config.toml
d_model = 160
norm_eps = 1e-05
attn_scale = 0.177
optimizer = "muon_variant"
lr = 0.00257
doc_mask = true
train_tokens = 135200000
Each number is 200 + 40 x the weight over its row's rms, rounded and kept within 0 to 999. Layers, rows and columns count from 0. The size before them is the row's rms in percent of the matrix's.

# layer 8 attention output, 160x160, rms 0.0533, rows 88-159, columns 80-159
083,260,226,185,180,216,231,175,170,205,255,164,206,180,173,242,227,172,225,141,179,212,179,227,269,261,182,153,217,199,228,191,227,191,195,205,134,168,222,218,229,246,135,174,201,185,161,208,163,228,226,217,175,250,172,247,167,199,207,223,190,162,213,181,136,213,277,254,257,189,178,209,216,241,178,204,231,194,156,170,129
092,204,252,264,122,142,202,204,151,210,186,129,194,175,211,207,160,220,216,272,252,206,153,242,259,158,226,154,218,246,195,211,195,184,188,155,157,233,214,219,190,171,211,202,157,218,236,217,224,170,201,165,235,146,173,278,169,277,257,216,158,222,216,199,148,188,134,186,238,166,190,254,190,227,229,199,238,211,182,185,246
104,186,183,278,214,274,240,149,170,176,198,322,147,183,253,82,118,163,241,226,134,180,217,157,198,187,192,209,176,192,242,189,234,230,190,242,142,263,255,236,247,109,218,184,145,182,158,216,185,190,258,236,133,118,176,271,219,223,176,199,205,175,192,228,168,184,130,209,191,200,148,225,263,242,195,181,197,190,134,283,190
094,185,197,239,182,156,109,160,140,131,190,170,238,222,158,185,253,186,236,155,219,217,259,198,146,133,205,273,218,215,133,190,190,130,206,117,202,156,199,196,225,222,186,219,175,186,195,191,215,218,279,250,215,223,162,226,129,187,122,229,257,186,155,150,202,184,201,252,192,151,336,198,194,148,257,216,241,255,193,234,195
100,151,203,232,162,204,204,237,244,173,226,165,161,171,155,162,262,185,202,193,221,156,258,201,169,231,261,253,258,162,157,210,220,227,186,167,217,199,261,192,183,171,259,191,248,164,271,240,210,155,165,169,194,132,256,253,237,179,147,188,220,230,205,203,176,139,151,170,187,219,152,261,139,227,180,181,237,155,174,155,224
101,198,181,134,233,254,168,182,216,195,202,183,131,194,180,213,146,245,267,213,217,208,148,216,199,242,187,208,218,176,209,239,128,171,227,179,155,165,218,184,180,209,189,231,211,198,243,198,207,196,278,189,243,274,215,241,274,238,149,150,155,155,204,159,240,166,267,196,166,285,173,146,204,125,178,190,174,227,201,145,177
110,157,202,145,247,166,185,276,173,184,185,199,165,207,154,158,232,165,195,171,172,196,200,273,237,145,240,178,241,192,160,267,234,147,286,198,224,150,159,219,213,211,222,173,234,194,236,276,218,221,113,174,185,186,267,254,182,222,172,206,240,166,165,277,199,230,140,180,239,115,221,161,205,226,141,183,219,200,228,142,192
102,152,193,239,156,130,223,179,227,228,128,172,201,225,236,259,221,184,155,252,254,227,188,182,227,223,249,183,195,233,239,161,211,170,154,192,169,175,136,202,185,141,174,246,162,215,194,135,182,178,168,219,257,220,177,205,173,219,196,150,171,265,215,273,256,227,239,295,229,178,188,208,210,209,214,217,221,263,113,174,157
098,184,190,168,219,120,228,114,192,161,214,284,165,186,185,206,220,241,183,204,254,188,223,217,190,208,171,196,187,246,255,241,179,209,200,183,173,197,179,221,111,157,206,201,230,286,165,201,140,203,147,120,198,214,127,187,234,191,190,144,209,229,221,197,237,152,210,179,228,136,158,147,234,171,241,207,207,289,212,211,197
092,209,182,220,156,277,113,166,210,209,195,215,203,154,206,204,258,149,159,221,177,245,140,177,102,186,145,197,198,188,119,214,260,193,253,177,187,204,187,184,196,251,195,213,168,219,166,262,140,215,234,169,239,185,130,192,145,276,164,186,181,242,234,113,194,197,182,192,209,136,212,231,124,201,180,205,219,195,133,187,171
095,201,206,195,264,212,176,182,257,116,212,247,156,196,198,276,170,126,225,231,147,177,169,189,238,194,204,190,185,155,209,215,175,130,209,242,203,186,256,245,184,207,135,269,301,185,197,195,152,193,169,273,238,231,281,228,175,216,224,235,260,279,280,163,214,241,155,181,185,115,183,179,228,243,156,179,282,162,210,203,242
091,137,254,207,182,147,164,263,181,266,284,254,183,235,237,182,198,209,213,248,206,230,153,161,243,179,188,205,224,169,225,235,204,182,133,287,204,198,243,132,223,213,215,225,180,192,243,202,185,180,227,172,201,163,181,269,222,267,231,178,119,222,226,158,152,220,170,214,177,238,196,183,146,178,195,213,204,222,189,255,254
106,286,192,198,234,168,200,207,149,214,145,155,203,118,178,292,191,172,186,200,168,172,128,283,197,170,170,103,231,175,192,266,137,230,182,179,160,186,149,217,138,201,197,157,232,212,233,197,197,164,155,193,197,211,163,244,187,231,218,206,185,250,260,179,209,197,232,174,177,119,199,144,213,166,218,182,127,239,219,221,210
099,193,205,141,128,210,241,277,208,190,273,248,224,159,196,313,254,241,140,124,176,131,203,161,187,202,195,217,254,164,235,266,188,203,192,202,187,195,241,232,170,221,171,241,199,245,179,181,216,222,245,247,168,165,157,206,205,231,257,213,122,223,237,176,172,198,193,199,246,116,220,209,262,226,196,183,197,183,220,247,229
112,222,222,226,129,178,217,239,130,280,125,154,184,190,283,205,202,185,189,189,223,300,187,288,209,233,180,194,185,203,100,222,204,193,213,250,228,167,209,194,201,256,140,197,170,183,232,251,176,181,217,128,208,184,160,270,238,293,257,214,162,206,245,239,204,229,177,225,193,221,220,249,163,198,227,162,225,175,205,216,146
098,186,151,190,194,219,188,229,195,175,202,152,189,175,213,159,175,206,258,251,276,228,250,233,175,192,152,237,185,157,154,181,182,234,188,256,187,149,176,225,189,167,154,237,205,270,258,270,198,160,218,146,300,319,178,135,129,157,191,187,218,210,201,131,226,96,259,149,204,264,147,239,207,190,215,216,217,184,101,237,181
103,183,142,188,182,217,137,172,196,166,159,206,228,146,196,260,246,169,199,160,153,194,195,192,158,210,291,170,191,178,229,214,259,150,209,196,214,190,252,174,185,314,242,220,238,195,245,252,210,230,239,260,139,145,205,186,173,270,286,282,169,227,157,193,198,196,205,202,122,171,239,182,158,199,213,257,168,202,258,236,220
101,198,166,200,251,266,190,156,191,208,206,217,148,200,212,190,146,155,250,221,166,233,215,146,230,140,148,170,240,214,194,270,188,185,232,173,210,206,197,199,266,122,189,190,262,147,194,219,222,160,173,217,219,258,160,253,227,222,202,206,249,224,226,213,219,162,212,228,205,165,144,223,155,220,247,122,185,248,171,161,287
106,172,189,241,218,182,223,236,200,183,179,184,196,185,120,224,192,159,138,175,230,185,197,154,215,221,181,178,220,235,194,249,288,219,176,221,209,203,199,209,193,210,189,236,152,190,235,257,181,219,172,192,217,209,197,245,182,216,140,217,253,207,239,187,169,141,211,177,201,197,286,184,214,160,174,149,170,251,211,140,232
107,253,178,230,214,215,231,161,254,203,150,241,167,195,284,192,242,179,212,282,200,279,178,168,211,267,164,136,182,160,196,164,172,186,138,184,116,183,181,238,176,190,120,199,221,218,219,122,154,163,155,194,200,288,240,134,236,141,243,189,171,170,192,167,260,159,303,159,223,252,219,230,162,238,230,185,168,221,134,169,173
100,162,198,230,260,177,160,161,168,151,175,163,236,194,210,151,159,198,189,132,188,192,129,186,257,176,205,244,275,202,150,142,179,211,133,218,182,236,161,198,250,223,263,194,194,202,244,229,199,181,161,151,150,216,234,188,197,174,194,234,170,181,225,270,175,215,232,202,133,208,143,207,134,194,215,157,176,235,157,195,180
101,159,226,227,221,220,260,145,181,132,220,294,120,219,201,204,147,182,193,165,158,234,179,186,127,219,152,195,183,246,215,201,193,234,212,177,209,209,298,216,196,250,213,145,210,129,180,185,239,267,204,139,150,147,203,205,175,188,248,203,232,211,240,219,126,245,218,120,177,252,291,145,161,201,159,153,190,221,293,218,136
109,279,215,224,179,227,235,192,189,183,155,224,231,203,245,216,285,229,223,217,187,182,205,251,233,229,191,232,225,215,205,178,286,209,159,262,250,216,206,174,173,230,191,180,239,215,212,248,184,221,226,243,157,231,145,205,181,175,173,123,74,213,197,173,135,200,167,201,205,198,220,201,213,297,217,281,121,228,194,248,187
104,182,214,231,187,149,270,190,231,187,184,194,224,166,178,237,221,235,148,172,189,249,265,148,215,170,188,272,208,193,241,262,238,161,218,227,239,260,168,209,293,217,138,196,232,176,168,167,202,202,273,191,242,120,272,196,160,251,269,228,243,159,210,257,233,216,206,132,311,190,220,256,231,188,141,220,250,204,190,225,143
101,197,248,185,94,198,217,233,213,221,268,217,169,225,189,323,289,209,201,241,295,179,166,186,253,195,225,269,214,233,206,214,206,215,184,125,205,144,222,202,167,229,185,104,214,254,206,171,201,226,212,185,163,191,209,236,258,213,234,95,216,222,258,250,221,175,222,204,187,142,216,269,195,208,167,161,158,177,218,204,226
104,188,188,134,172,211,178,183,228,239,169,264,221,186,208,222,218,127,197,199,235,154,131,238,241,163,215,158,271,211,169,166,136,261,212,199,218,137,162,243,203,210,179,199,217,231,193,191,295,207,198,116,208,192,190,235,217,247,250,278,178,141,280,201,199,162,112,167,190,222,181,208,169,159,173,230,179,158,248,194,230
093,125,162,246,205,228,275,198,172,137,190,179,148,181,189,175,111,216,159,250,208,256,168,131,185,241,149,207,211,221,206,166,171,177,282,205,180,186,196,213,190,221,186,260,187,216,236,251,147,220,122,204,162,224,240,158,184,267,120,227,160,179,202,222,216,264,205,171,212,163,219,185,144,176,202,258,292,204,118,203,233
103,154,180,206,219,178,241,149,273,190,219,148,161,196,172,238,161,178,232,164,221,118,206,229,187,241,196,191,122,215,204,221,144,224,149,206,208,259,227,203,220,234,179,207,182,222,271,193,167,193,310,228,197,171,171,171,211,142,211,171,142,156,195,226,235,158,185,207,187,237,198,124,211,153,215,153,179,171,214,220,225
097,213,202,210,211,173,151,198,149,207,169,150,205,242,250,214,142,207,210,225,164,191,218,199,159,214,162,231,178,158,305,204,182,142,199,196,137,166,151,191,202,230,209,225,209,211,146,259,207,184,260,202,160,185,173,201,158,119,136,187,201,172,169,168,234,161,268,206,152,204,151,188,211,177,205,207,178,183,213,175,250
093,292,191,128,167,183,209,225,158,210,147,183,180,116,169,227,213,230,219,208,164,188,225,151,115,220,151,175,163,165,197,280,210,244,268,169,158,220,122,153,166,142,211,232,243,284,200,196,196,231,183,217,150,205,147,186,283,144,211,241,178,232,225,160,173,170,180,226,180,258,193,141,215,216,228,223,203,185,150,119,171
103,225,115,160,191,167,226,145,201,304,193,196,224,204,236,193,200,229,150,261,190,208,252,226,208,247,145,143,177,247,212,157,200,207,211,246,227,187,192,201,186,188,198,212,123,181,179,194,208,203,125,201,207,222,221,170,189,220,185,183,200,216,175,205,296,226,204,262,217,185,163,190,185,215,212,224,240,155,79,192,205
113,215,202,206,246,226,130,121,126,193,207,222,184,248,290,208,172,224,269,252,262,86,185,235,191,263,174,183,172,255,269,181,281,199,153,180,219,203,180,245,184,206,261,205,239,164,205,199,170,210,218,191,138,236,169,154,240,207,193,171,189,189,164,225,167,190,221,160,203,193,304,231,233,176,252,232,248,179,171,162,163
083,205,199,170,180,156,239,180,236,261,165,194,217,251,110,171,200,181,203,223,222,190,274,278,172,164,202,200,184,207,209,220,135,225,190,170,194,218,213,224,212,181,210,203,224,169,200,184,241,187,334,139,227,123,155,176,246,276,217,254,196,198,222,182,217,214,161,257,173,202,196,175,231,160,204,185,140,197,163,188,218
107,148,238,200,167,215,205,222,229,118,284,216,163,223,151,218,220,159,181,210,222,240,203,262,300,201,133,212,179,158,204,207,167,171,301,159,187,201,172,167,181,161,231,213,214,177,314,224,218,249,252,177,136,312,222,209,242,201,136,234,257,181,182,241,164,208,165,193,197,207,173,116,180,182,231,190,194,199,243,192,190
090,208,169,233,172,149,209,156,209,239,209,221,162,234,166,223,143,174,181,122,214,259,237,228,144,197,145,147,181,185,165,132,161,224,218,123,270,190,245,187,207,178,192,208,212,152,200,165,219,277,226,129,252,206,249,190,155,169,150,176,146,284,234,209,126,277,225,191,292,150,236,160,183,214,170,230,193,144,177,148,196
101,181,211,164,164,254,201,173,145,243,203,218,211,193,242,138,178,301,251,268,273,228,263,218,221,258,203,239,133,241,204,187,214,207,153,233,218,191,159,175,155,180,277,278,151,220,167,237,176,205,73,166,236,241,152,105,234,147,206,167,86,162,222,222,220,202,172,123,208,234,210,223,148,174,223,258,202,159,126,220,175
109,177,215,105,284,211,231,223,162,192,190,158,185,232,141,209,203,142,245,252,218,166,259,198,219,235,193,197,177,240,217,245,244,194,210,238,175,206,236,206,208,174,157,215,249,242,180,210,171,177,222,202,213,307,264,234,278,186,189,229,247,189,175,222,237,204,186,179,234,205,224,191,211,229,203,129,140,160,131,186,173
085,216,199,176,164,166,232,175,180,213,215,213,209,181,177,128,179,178,271,186,219,194,224,148,176,189,181,168,242,203,165,163,222,178,216,202,220,192,161,174,148,152,176,265,220,197,186,277,201,223,214,175,219,287,178,167,298,159,149,256,246,123,192,117,246,222,250,225,209,176,202,233,189,182,139,292,257,166,169,166,182
114,156,172,166,154,187,135,208,154,219,212,199,217,136,178,218,187,162,119,211,130,191,96,209,228,198,197,136,236,180,131,220,182,196,229,213,264,190,198,169,206,201,155,280,141,205,243,222,208,135,180,213,234,162,190,175,182,286,327,242,212,205,217,191,262,268,251,275,130,194,162,147,171,209,172,173,161,212,269,159,124
112,159,219,159,181,185,156,210,271,240,202,235,191,185,123,184,236,209,200,182,216,248,242,142,172,173,255,239,233,187,190,227,210,123,191,267,240,191,152,180,252,228,219,120,149,231,147,223,191,249,151,179,201,127,112,195,229,201,149,224,173,216,153,190,244,153,193,245,218,186,300,193,228,226,246,216,188,317,230,237,214
096,119,251,286,186,185,188,210,184,238,124,197,170,223,249,186,218,182,212,218,223,235,191,208,184,133,188,169,217,240,192,216,201,285,154,212,234,154,198,205,233,258,192,239,197,185,216,156,163,133,223,174,152,154,234,283,163,215,209,188,143,165,266,131,218,287,191,175,210,149,201,257,180,143,161,190,179,180,171,195,223
097,157,179,255,204,157,178,248,217,186,187,218,231,138,175,236,177,232,180,145,227,193,211,226,269,148,140,170,219,188,113,162,112,135,217,195,245,181,147,226,190,231,129,306,121,204,215,147,190,161,237,153,274,264,209,190,191,181,256,204,238,154,252,144,230,236,145,183,217,224,185,209,191,122,152,135,292,181,167,194,138
089,252,159,114,218,174,267,214,164,232,178,135,213,193,229,196,199,161,119,189,201,170,237,165,226,155,238,158,177,205,205,184,199,145,150,229,206,244,184,168,191,237,213,221,262,239,250,192,228,199,190,217,202,180,125,197,183,238,266,241,160,194,186,154,134,256,132,173,147,222,162,180,241,242,156,239,252,178,234,158,183
102,258,147,195,214,227,203,209,171,181,203,232,196,219,160,225,255,176,211,215,177,171,203,248,168,231,209,273,226,204,219,167,253,255,145,165,235,252,215,238,191,254,235,203,187,221,179,164,182,223,241,229,218,283,181,278,281,161,183,168,234,190,205,197,213,231,249,198,212,203,263,203,162,260,156,251,198,117,159,160,284
094,187,203,200,205,228,219,228,187,138,215,217,233,159,250,290,183,212,205,234,226,176,140,181,219,193,181,280,187,207,170,268,184,190,259,176,208,215,190,190,128,206,218,210,133,213,121,211,218,180,127,207,166,224,166,169,245,160,226,201,257,181,175,203,251,200,157,113,252,226,215,214,211,112,200,117,198,157,232,246,144
098,137,250,250,172,242,172,251,184,138,199,192,188,199,107,185,212,225,173,263,220,219,154,173,290,184,201,158,215,203,256,201,174,123,238,181,202,152,210,184,166,188,213,248,110,278,242,198,221,166,175,201,177,232,205,81,280,289,220,164,222,235,210,209,188,216,229,176,232,200,159,140,207,247,169,207,170,191,222,210,209
093,211,213,224,200,216,172,229,231,205,241,226,162,180,187,218,144,160,196,183,169,264,135,198,173,170,233,169,143,264,151,215,172,144,154,210,206,255,205,216,163,230,243,153,201,241,176,223,210,252,203,185,146,169,132,201,143,217,216,198,189,155,242,185,153,213,150,180,209,125,216,169,150,179,151,211,180,246,321,225,235
095,204,183,191,197,207,257,276,262,244,213,147,217,232,258,212,207,205,204,272,253,183,187,207,192,213,229,158,192,189,179,149,225,180,210,167,156,225,208,198,163,158,197,216,218,182,169,239,138,182,186,157,174,124,131,131,227,265,167,190,204,198,209,258,203,117,236,155,193,214,305,220,177,190,193,197,173,283,240,238,226
092,185,188,171,211,237,211,178,234,169,257,160,225,221,166,186,132,153,277,220,128,213,186,195,170,262,157,161,208,238,184,198,204,169,163,183,218,207,204,123,215,141,148,170,184,199,243,230,192,232,251,253,198,197,218,191,163,240,150,164,175,226,247,176,140,223,154,168,190,155,214,257,170,145,203,266,170,182,273,250,236
106,164,292,149,190,267,185,245,212,311,205,239,144,145,263,173,213,183,235,231,150,95,184,173,174,234,185,116,180,177,211,229,252,241,228,181,162,203,142,159,226,180,237,191,220,204,221,281,239,244,192,154,191,160,216,163,232,189,215,206,205,228,192,187,190,172,165,175,311,226,161,195,233,186,201,182,152,130,193,197,194
104,196,214,255,182,228,218,238,256,232,249,209,190,203,248,203,252,260,190,175,177,230,209,153,220,200,238,237,147,194,200,217,193,183,123,157,192,109,299,146,240,159,188,227,106,220,177,211,227,192,156,250,148,146,238,227,112,218,167,184,156,203,202,194,123,181,196,136,160,184,229,220,192,253,155,170,242,216,202,238,222
091,157,231,207,168,197,167,208,158,229,153,137,181,179,228,249,265,106,220,199,188,229,226,195,223,212,283,158,206,163,210,197,208,167,201,252,241,226,181,238,174,242,148,175,227,224,194,223,183,171,181,196,236,168,176,177,212,250,225,189,172,200,157,128,215,172,179,262,298,149,202,174,261,270,192,163,175,182,161,163,176
103,214,122,134,208,129,155,232,137,196,230,227,184,201,259,227,154,245,175,205,234,154,155,197,197,199,188,161,215,183,269,154,246,220,170,221,214,203,242,156,161,255,129,238,148,99,223,211,135,190,165,162,202,198,243,169,197,190,223,174,132,156,256,210,247,183,280,198,135,133,191,167,217,158,211,180,206,207,145,221,147
116,149,243,179,226,166,251,244,191,203,225,233,140,97,281,200,145,216,233,180,160,174,140,133,146,215,161,221,151,267,168,226,233,191,200,158,246,187,250,241,166,165,193,169,211,170,155,287,186,211,174,248,226,183,175,184,224,208,235,183,181,187,122,233,203,216,157,133,206,107,188,187,121,187,149,164,236,115,222,259,70
095,210,145,252,210,163,156,249,189,209,251,223,145,242,218,187,162,253,224,229,193,243,219,267,143,165,204,301,109,200,167,193,196,265,227,186,196,241,158,202,169,250,298,153,183,189,168,156,186,219,177,255,189,166,222,182,204,289,171,199,169,252,246,200,214,189,223,65,95,201,219,157,144,167,224,169,215,196,244,246,209
100,165,183,269,222,208,221,177,234,189,224,190,164,225,206,136,127,216,250,190,210,181,171,170,211,182,217,274,184,240,162,184,201,204,213,277,180,221,277,151,239,166,267,187,202,220,230,210,204,185,261,216,183,167,260,149,164,178,155,195,218,224,148,221,260,169,276,159,170,207,205,192,233,214,176,153,164,181,214,174,191
104,215,215,189,281,187,218,218,205,179,187,187,158,197,255,152,207,149,203,160,209,229,150,156,256,138,260,167,180,210,227,218,234,197,226,288,129,197,240,215,209,150,125,191,248,194,238,275,224,226,241,211,186,216,190,129,160,181,263,265,230,196,211,256,245,219,246,218,161,180,104,180,280,237,224,143,143,234,241,123,274
086,223,179,184,247,267,199,137,246,162,177,254,161,229,177,247,232,183,161,223,205,255,178,182,186,226,271,245,236,148,282,180,245,198,154,219,254,250,245,235,209,200,173,252,196,172,209,138,274,265,210,276,218,180,249,247,183,199,138,202,164,189,156,239,201,211,252,290,138,172,184,206,234,211,239,132,166,155,173,170,193
104,233,140,181,197,263,220,167,222,166,232,179,232,143,295,164,275,215,187,104,199,196,251,218,165,192,131,144,249,212,264,104,169,175,232,192,199,200,235,199,153,244,116,227,223,198,213,258,194,219,229,279,191,206,139,161,231,226,177,143,198,219,156,213,171,143,166,212,193,255,262,141,225,173,229,216,207,168,200,199,142
109,285,164,217,131,221,252,165,197,247,212,130,233,127,305,151,212,208,269,148,194,212,205,196,175,251,174,204,217,295,187,178,251,173,191,179,161,259,181,163,211,189,189,210,237,170,185,240,208,227,216,237,198,261,147,137,179,191,163,226,207,240,140,161,224,213,245,241,184,224,225,155,207,223,212,213,224,264,165,265,176
106,216,233,231,193,198,196,141,146,191,210,244,115,215,191,163,201,233,303,252,136,139,189,158,237,154,216,166,152,199,230,264,213,192,190,266,188,170,228,208,242,123,225,100,172,199,149,222,167,120,239,191,143,80,197,244,239,173,164,151,230,159,228,241,191,173,164,199,175,152,192,220,198,209,158,202,153,141,219,187,278
106,184,179,175,191,208,242,141,209,165,205,231,217,267,244,201,194,207,174,171,250,207,229,183,185,226,188,178,220,230,185,154,188,183,169,221,149,187,191,242,214,185,70,141,84,238,157,160,171,235,212,212,251,201,153,273,163,202,186,249,259,166,140,213,197,193,132,198,231,254,140,194,237,183,166,273,215,230,229,258,161
086,280,156,96,263,224,207,250,221,202,172,239,223,193,171,158,201,242,269,213,207,139,252,275,187,151,185,165,245,170,233,186,180,239,167,275,217,131,226,258,181,174,180,150,170,174,195,163,209,220,172,236,141,284,192,256,269,186,219,250,199,188,187,189,212,254,137,207,202,240,175,267,196,212,247,178,171,197,213,182,249
095,153,200,167,235,188,125,226,241,210,209,154,253,265,221,158,262,171,205,145,179,234,198,225,211,170,240,219,226,183,184,187,178,180,204,157,218,223,133,148,186,200,207,220,230,208,195,218,184,233,204,164,205,152,172,188,224,270,233,218,201,216,199,168,147,209,227,199,167,186,261,179,135,156,177,238,247,120,244,181,260
089,304,176,225,143,249,137,245,160,229,174,143,208,250,216,139,210,178,139,238,263,210,200,173,216,134,209,308,183,139,145,146,181,148,184,180,206,133,208,181,228,214,174,167,169,178,184,198,226,189,202,226,231,246,207,248,201,186,161,202,144,338,279,162,248,194,161,227,180,221,246,250,191,266,199,228,222,214,201,156,208
109,264,120,217,194,114,189,218,180,248,202,169,252,275,188,153,133,255,206,199,167,201,196,207,178,223,223,213,146,212,164,185,202,202,250,244,194,250,216,190,179,200,259,189,205,133,146,178,215,175,154,182,213,146,205,222,270,186,219,201,261,174,135,245,156,264,262,253,139,247,202,231,237,167,178,234,221,145,196,190,115
100,180,201,160,149,208,98,152,226,214,255,250,177,211,302,201,163,220,190,258,193,208,186,237,152,246,182,180,190,258,171,219,201,245,199,283,205,243,181,214,172,162,192,214,174,102,137,227,223,195,259,172,139,209,118,214,216,242,249,164,178,220,155,199,182,181,171,141,250,152,231,232,177,152,202,204,238,258,175,250,188
094,159,229,215,233,188,169,187,192,181,219,212,273,183,240,164,258,142,296,181,135,175,181,170,218,211,170,225,169,175,227,187,255,138,175,153,217,212,215,176,193,133,205,212,230,139,231,184,195,158,234,226,187,153,268,190,228,186,146,100,192,171,209,205,193,121,177,236,178,273,157,213,188,194,175,236,234,180,170,251,166
100,225,227,154,192,208,220,248,250,175,243,193,238,221,216,258,193,200,186,210,238,116,235,270,188,161,216,205,203,215,222,211,209,150,225,195,210,219,176,130,200,225,192,130,167,161,175,215,300,218,206,191,216,139,150,216,196,204,171,217,195,205,148,198,115,253,225,162,184,147,212,227,239,134,208,200,164,213,284,232,242
094,193,197,120,202,231,169,208,184,110,196,256,209,235,211,184,244,161,207,189,208,182,196,146,233,222,202,209,253,167,224,188,184,204,192,186,144,200,318,175,262,230,209,187,150,140,214,194,204,205,154,137,217,251,233,216,202,247,214,197,207,241,253,220,162,124,190,176,215,252,185,244,243,217,180,219,191,166,264,234,242
107,193,241,268,234,252,194,182,233,250,208,172,202,182,169,193,217,234,152,178,184,132,214,133,228,186,163,166,123,206,208,202,218,245,147,175,232,254,171,191,170,183,218,202,182,205,176,207,238,257,177,284,247,179,224,150,201,112,208,138,229,177,161,165,171,162,194,206,205,178,121,190,236,187,126,194,279,181,220,189,135
110,106,168,267,200,264,203,239,169,154,180,215,149,211,181,211,158,161,157,224,224,226,200,233,177,217,192,241,208,219,175,177,168,206,179,235,239,162,166,240,182,207,278,274,222,220,270,233,185,228,237,190,202,202,199,145,195,167,174,213,167,251,236,196,208,320,192,184,177,247,202,249,167,137,280,218,213,198,199,218,194